Weights of a small GPT-style language model, trained from scratch on English Wikipedia: a variant of Adam for these matrices.
Each number is 128 + 32 x the weight over its row's rms, rounded and kept within 0 to 255. Layers, rows and columns count from 0. Numbers have three digits each. The size before them is the row's rms in percent of the matrix's.

# q: layer 12 attention query, 192x96, rms 0.18, rows 57-63, columns 0-95
# k: layer 12 attention key, 192x96, rms 0.178, rows 57-63, columns 0-95
# v: layer 12 attention value, 192x96, rms 0.165, rows 32-56, columns 0-95
# o: layer 12 attention output (transposed), 192x96, rms 0.171, rows 32-56, columns 0-95
q57 099:117113146086120133160164194091134077083104117113128116154099099105129150100128079116175165163196141142098113140153162173088118076126139128124111142105128133162135079101174133111132196158106201159129181135207123070131129108096110165135089146138099138091124100121106083154087127197106170072
k57 092:138122157110171151127137188132115087065133123110109125144113172166127162107156133160108124174144113129124112140143205154097129134122145142105117180101155163173136111100111130105126187148078172169143215119223132099155118130077134199145138102120133102100133057167099084136078115142114167076
q58 102:104125114114159089121109167184091159129105137073057076132120157124096104170046143155149068086165145178152140144123097125124113157073177110113141089165127106112134125169115142153136072128080120156102109088114139174171134119075125102102127109117164121133110138037064145177159114123113087103
k58 112:118124081153147091071082155160120156177095133103107082124105119130091088146052138120085100160175151163146139162108140143120107160090173125116174092099173114141138161122094175145151054109091111133095137120127145165156137073130141152100103117127210119172109121056091171173123133132112058105
q59 118:106081113177171145163131117089109089095117148121128170096090155161106177121162119110121128154101124098189145198158144111184155071153109150115121162173138127138116078156082150138133087152111103104145100084140180109101130125125081162082151111113142120107140112172099169045175067149152171065
k59 124:111131055177197144174123182098093097077146148127119137097047165156141153099153159152145109114106141123211138165151140116170172100143104149105135153156096148133107099150103126090095077142099080124113057097106189135123143123088093122092136087129136129093170094147106165082145085153155137102
q60 124:097095086093121141117089108097178148140157112129103121147079127189130093148116045099097074133057181123105132140158123162118173181162165106126180076136109096134113168134119146105084119085113164172118160152094169141199093121102083166106087106190164145132137158123090107118146152128096094152
k60 138:122113105120144133121124121082154094067112137113130135149092102172081130125102050135103094120058173125130144148154168200089154095131161106110173134144138087110130181105102158097076124103139159186135189164093149118216077116116075167150087090102122119142158130124133117091178136116086106171
q61 099:145124098130191122107136128114147136207145106196206125161097122166184127092067072160122169144112146141128122149164048183110156074124126106104121114167173121113170105128112106095181144113154124123078119154107121163105121084135118118139170093140180071125103140120121155096107184150144086164
k61 095:168115144137180106162150107137140150187152066136106067112100109104111120075106108111123109125131136074151098136111055117106167102101122092088041074187130138109198114156134114145196141149142142105143138196148108086079060113077107103144143096089135096161118145113136155140106126132171136145
q62 107:173064115116148126192117127032120079132171082100116141123133125149143161169117091133160159117154136126126111127126127182113139179147149207130083085113136167147144082135121094067149152110102154160115166186130093077181104064124131141158127107094128104120138147144120226116099131133152112107
k62 109:151072145122161142132130143058138057126205077087099168129149152139136160158114114138140145112144165161138178113149143134134137177114108202139118079127153139145125093105145105077130145108094132150090171186132146103172093087089142121193143116080149112095142122159130212073128103081111124077
q63 117:148078138120123073134089105167165104176104146129127158131201119141081140125085096112098154154114146099119135121086163094124116089068091127184097149059200151075124165128131108140218103160097173171117128082174117116051119135156146099128126126085095148128102129122130125199140149139124130126
k63 113:133077109148152082123101126111158129157116117128120178123138138197109158143118126119134108155075094090119119111078176112144147117103070118173101149058221162075081194129141116114238091147102135132141105117176110092108109105149155119135110123146124143088098140174130143148176156131134189114
v32 099:197130067139108105123103133166123107101123143099132113136085124105146090156102135167127120070107153153117176099188139193100204116169141093157114192133095128088174119218120156115174140173122127144124148089114048092165084145173110128123116103129098129104133109102115181159133175163107127136
o32 086:158182148088125067116118172173122122185142140132129070109195129134086052090149166150136138106062112071081126121116131160148160068121081121124156158108114091125105141125141098105136150151140128138161037167140087188094096127161120170144134087131174171141131166135105138133153122128089173108
v33 121:163084105132100134109171147103173113113184147171154050128114152167123173121158124084077107065085159110100102171098118152103077131143147124127086094094122104038095108137135144104095101111153162135131074138136127127107155118066150186166079132140101129177114181167084078135130096153105131106
o33 105:133129131153199126140131138153146151188084128150138109119160157154153068114135145069156146120139122197123109141100083111111066100118118121128124106121077095139085157156131120111133137169113085098130152091094163146081085118119252064123128100188131133127154122147144066074080123137103105168
v34 107:175090118097140082113113130141136135144094133116101141151164145159134093135142129113163150162092119073094115070108210144085130122123149129193126133138067131139081218114111110106141159075157125124122172122146079102133110195131090154103119113147066147052096124073154080171169153080128127121
o34 087:159128102160162114126097080184167094140122151151097090109135158162113089156118127187076123133106088116176159116126079102106151169153143161134097123156117135130102113078094104069132084107110037134063147190077115135129114149162119076077134124084198132102123110116145170168112137102162080157
v35 102:139127171082132120112140147142169143100129138184124137138165131145133163091146144111127103091091149128112149145118093091147146122116123105085111167155161134137083134094178097163117078102159140107138157107114099049103106125209106139129096131062080111000126101165130094120163083158159122083
o35 104:063150147090137153170189081160135111209129096118084157095121166090134150130046105084080107095109138099201100151112166095131108172123159137085160105157128132129188175086139179151127158142154095168114064128083133150114157148183113057124120130104135117154104108123138126135119140128134106108
v36 102:123165050142137122180144165073089119177139168145128136073172123116136164126146166089097075065094109125123125126105056093123117140138145130110164108198117121070087099160092074104074092159150133110117085091163120151134151078151152106136124141154150127171142089091090123120103052136156148125
o36 104:091152138127099167159089065105190059114148092154205108158137163141147106091075060101137135119109195088116153158112085118152123146131161061119140104125106126127050150071134129121129144132145174148179133105122148103128084070105154137137115135177087155122152132151098117124155104114146176183
v37 110:134170176109137163152150176131100122176147114188123121093196108107181170104098154135135179166072113086133149068111152129143109123142118146062088107132094085194133179165111162080136151187161119118096141108179121092124179136115121122146123114133142149152182039159111120158104156115162132133
o37 090:092136154183140122112094188123170111156097106190123111108128113091147173061043141126128123128146136066070104130096125065147091159153080177105162130129134186124142133145136079117081093117065146122095122105137158145109183162172117105097146161153097102154141119144152157125109136152129140215
v38 118:126116153148155213126087176112129104137103099182119105104184078176163128127042129125131165152137136112154137105111163079136152138112070143061099120124108096141182138174117112097121110195145099094058135096147127161126120190149108096128128141176125158149185091117132099160104166115147134183
o38 080:094096101175068087114134116100117134188141118136120126115120105160176133142106136110152122132097088108112117083097125160182149180108070177151107127176122102171156164123155113107149103138129194134116099104124199186122132229114045109164140143098095107150123141102145109117182147103136136193
v39 102:101156145092102081138149083110122064115066126106176148129094163143130101109165121142153107150079082157121069158133081141101130132121120124117170135125102169126065066113175099118097104135156146105136120158142105160178134121082132170099149071085145093066073188123155156104123056122099071149
o39 085:157131090094108102165131164095107159124142104157122131174122156101138118122121187139181125156128077123143092147179130112036097143161150160113099155072156158122114125165057126149100122127121107119178139108148101090108170029129182150076126158106114161085139110121129088163040113154151106143
v40 095:145124176077089066110129114112135138145084139146159168101161128132138130132120107134167136011072067184104168089152145098109079150106108125074109084170093151142077060149159114146085133126117147148127109137152082123135084107100114106172116144127124106073101113141145181071108170146145136117
o40 103:079183170131134142185072160129080140106123119151162089136154083133125132138075089122119065167143134119157193127120116171097085149138147151156095128117161105139118142113102056165138118124137168147144154110099139144203134070077124144066165130157227133149145151090111144170133092153104161129
v41 151:140119094104125114121127102122135123073122146072133117106114198164087136135210149113080097091093142085095099171087101146130070104131139155121172171166149134055113127144100064127082132066130123118148101138116119203132167097090152144154155117151106112155073158170126087112131063098086113144
o41 103:139113103105081198133083143146159108101149154136155103141114174096130154158170144123091138113111172159174107160162148162116103118136155097156160041130113163102065126145178141133103143084114067113152154174095158139106111081203188150122183139134066176139138154173131095104138082132086127143
v42 115:096118191114114102149166149139142050134174040108126128137141095143150085111141169102126070143143121144117042136066083170128097128138074177104096128174122116164133134143154084109087133142135110083087089121164156156167081151064122080104147124097127118128122150191139146115127066130126118141
o42 105:160122127170119145209102141131145187155084144122099121120126142105160088131140199117150178132131077127103226131154187127117117129087190145094127089068171044162143129142108138103171138166127076139145143126177154131055167154139162119106183146128111096146136127115130103152095133132148127135
v43 099:067075129120127121137113078122113118149125079167142162108117073084182118144134141139125144125135098140124131100129124121123132165142125124063080117095110074174147151180172167081118125131128149130110156119155177058071160172139119101120160137143054140088099075228158108154076147160142102167
o43 104:125167145123187083137120142065147181097118118168124116164179047100148181134104142158113141134145141087155131065136157180144124119157097116078149151108065091192198138117108130130127118147099137112121145167151118094091195140095136201142115119119135115106135092141112173090070158121164078134
v44 087:121064080117134091144123185102089158124166183138109150139124098056103173139176105101120092135125170113112117157132114216146106112093131144094181143186151123091139132078096044094103130059104135176143088150140105108059138120148130153132120140136128160144127080088096127151099088118171135142
o44 097:052161107171108181137114086100143175161153106116165163112137165161156108148092141094152106125142174103173136118115123117134137199090128139144102060115118132114089186169118149162124074079117123163098083150096134103082139118139186072177151122127112165157133110130121192118152151149088043122
v45 109:158120106152155114112103089154067119112124077145103145124081130161099139154142140141163156208146105131147095120142170087141242147101193137158130153142145185119189192134113148120145154195099100136108174163131121123115179134133096116094146170116153154088150136080100173159094158094158145131
o45 095:100151122131110067088145154129175101162127152143087102093148131134100130081102120097180135137116109119177164139116175133117126130117181198144141200137175140162067098056113117162135094174088157108134109131133104141125210210131078141165109133132145130131142102097069146151087115159118146065
v46 108:128167098127097144139077122151056119065130091100132127130105100115065126139090060149136120152159161132156095154157080186150146094116169098074168158107088107162179157143057155161122137132117094129174122163118132195115141154145105162081144091176166163122082178118170164104130159101144106130
o46 094:119120143161127074150122157142103102122145164114128080137201133166109149151107141136160112129186077139099110136099123144168132157130124136113084154113093149152092125147190107157221147178068129103113131195136052074129175089108154146146077190093092085105095105126151147123154179106108105109
v47 108:191122076179169120152118146155126210081145160113121116127190118107126140141140089146111155160126141133115130151127161162135124134112166128152184157179151184131101200081102130172141122146101107097149145111102131206146151121129126166094107078086102107158094103162100069172142136078050144145
o47 099:127104099086113151083097117094227044098105152149154181169189092120108162153141098176119128149160144110133127118162119114081147157107103145182142181172096126142113134178124081094090085128138168130083151150094154109159094063147170145101187141128137105102116155144107181109095109138117112122
v48 093:166111093102110098138098105103198117098081163113148116173126111212138127114186121141146142104137131062143148067156109124091100180083144097140183136143108109170109130121186082104110085155140090056151122129128118096129090151076111181142109094143068149180109130143129119159149154090178143087
o48 097:105130100112156142180172172152094172145134094125101140084150143127124153136095119129004103112156109100133125122119141200162143065075161129179103140042124140120159124108131136131103095166109114130079162073144141147075099141160148139133145117107117136154101123073168158189168131109181118145
v49 110:073164136198142110134190112119106133184103065166125072145099088100173114137080088137176140158186111174161153111143086138175173130125145128160108087118103130091136120095123123098160154148118135140133149113139158088110110154103128156091126100139231158159140079082115157107122174132171167168
o49 092:146122168131108086105135149147125169080121155117138164077116117139146118054132158148086127171145137075119092129149197099133114173135101091116105148116116099123161148191145162129104138146109131103126180088174143093197114090106000127110067154130115131145131194123125148121086133109182124136
v50 113:066123082128131171123138063082175165101094155122115127107166132154074153128061106139116166175100098130162139181131125124168092121154029133149063073116148118162090105072144143133150136151149127149151109093110155109159142133142129103133049135097092129148118134138090119065152144191118159143
o50 091:076063156118125167171105112110146098160139117126137119113158065163114174174125133108106127101119158109174192139054102107102110123143164148143141110179201075163157152168170146124054119121101076124102146138118087106188168091105120139118103150116099051160142158140139146150147125080148143087
v51 128:152133155149151136116117134118091190192129111220142136127127127096180094111089153143153140157132093134114188070167129099174183206162125130112094104118116115176166125148128167137119104097150151118115187131129127061161097164163087110091170149136148147137196059150126146159099167115129137099
o51 077:087130144139170093147104187099109147124095107193135161192120075165149112086139101145139128096101135160137168115163103125186153127186091137111078116110097136139133118129086161139173151145141127127156072115120142118122105109119000117136166108141154128105120114113089159107181124143126179140
v52 103:223094149106123105132125068133139141086110135186151158141153159091108077144187108115099144116133109116099182157168104150155153142140175094149163156143084174121099133208130102209110158126137088121158105130092128145143120116184106151088191141108122107111088118158112109161147106109045132127
o52 076:142113159099106139152144175132106088030104070114099166159145086118130121138146112096163131112115135169156135162153124154147132133187143133132157129155088190152160154133119117101110151132081138156127142124148109095115088082119041160096151155144142145124169063151094107113110072115087128014
v53 131:108160114107110150118105103092162116117094117071138124168099107162088108131018048125156136110051172132139128154147101134090063133121130123068132131089137086126098095104132122106130118180139148140120149143133138083141128121155119116174060115124096133072052182143173168109122179146156142133
o53 085:105155196154080155174131157157092133134127151068115160130127115126099123124102137169062146129187119117158090114042145154127128114122186162141129155134124100149111103153141127148115099106135140099119136147163166176126164136087142066145164145109143084140073102105206104170091125021142150143
v54 141:104174147083085090121164143130110103115117202060147088118110192137097145102167083120082109064116192153115120180137075120101083075116144105126146140114145111059087075105144112104060110113155156121152092154127129168126159080133145162161098132115131085149070148113132112126126065151120123133
o54 095:148177140112128117062133118147105092126140107093118188161107115135149165133176089102098153099139148132123151128130138150094112135094170119149108101206122103101122145123131133108083144137131115161133102113118119123160119046145255136120191091133141188158114135104159118156079063118120098147
v55 088:105126112103073136120138166098159103129031128127138074111127162153065107123084139150137089092115163179121134172145124111144166075140067138134196172123111202085128130102158077127153201158178174136161139114142103180135099107101112135145126127111088105113060144118162106153153139139137100163
o55 095:177174105127109092080141079174142103130176109104083125133114135112130143106156117113121132189108120135149148113064130176181093117165159089093119083166141177103148117139137149175116114138087102179111172113107164179152120152110172107104160172068110135152182171142150209130151069112167178106
v56 102:059143141098119125138149089099130078078160119070138159131139162091067129125188064113097118085094131154140129134083062119119047096117107137142094148143179119095097080151149067124119112171148137126116102165142130145110171077122178122225168125094150087135134143120109109161124093127116111122
o56 098:166164144098144163096090157124095104102179167108102134198108139142152090108111129082129133092127179118145097168202100144129121111140183129089134060131068142124077132066102143101068141112138134210164142105117126141141121073140212155148115146119112141109168144124111086076083114129125150161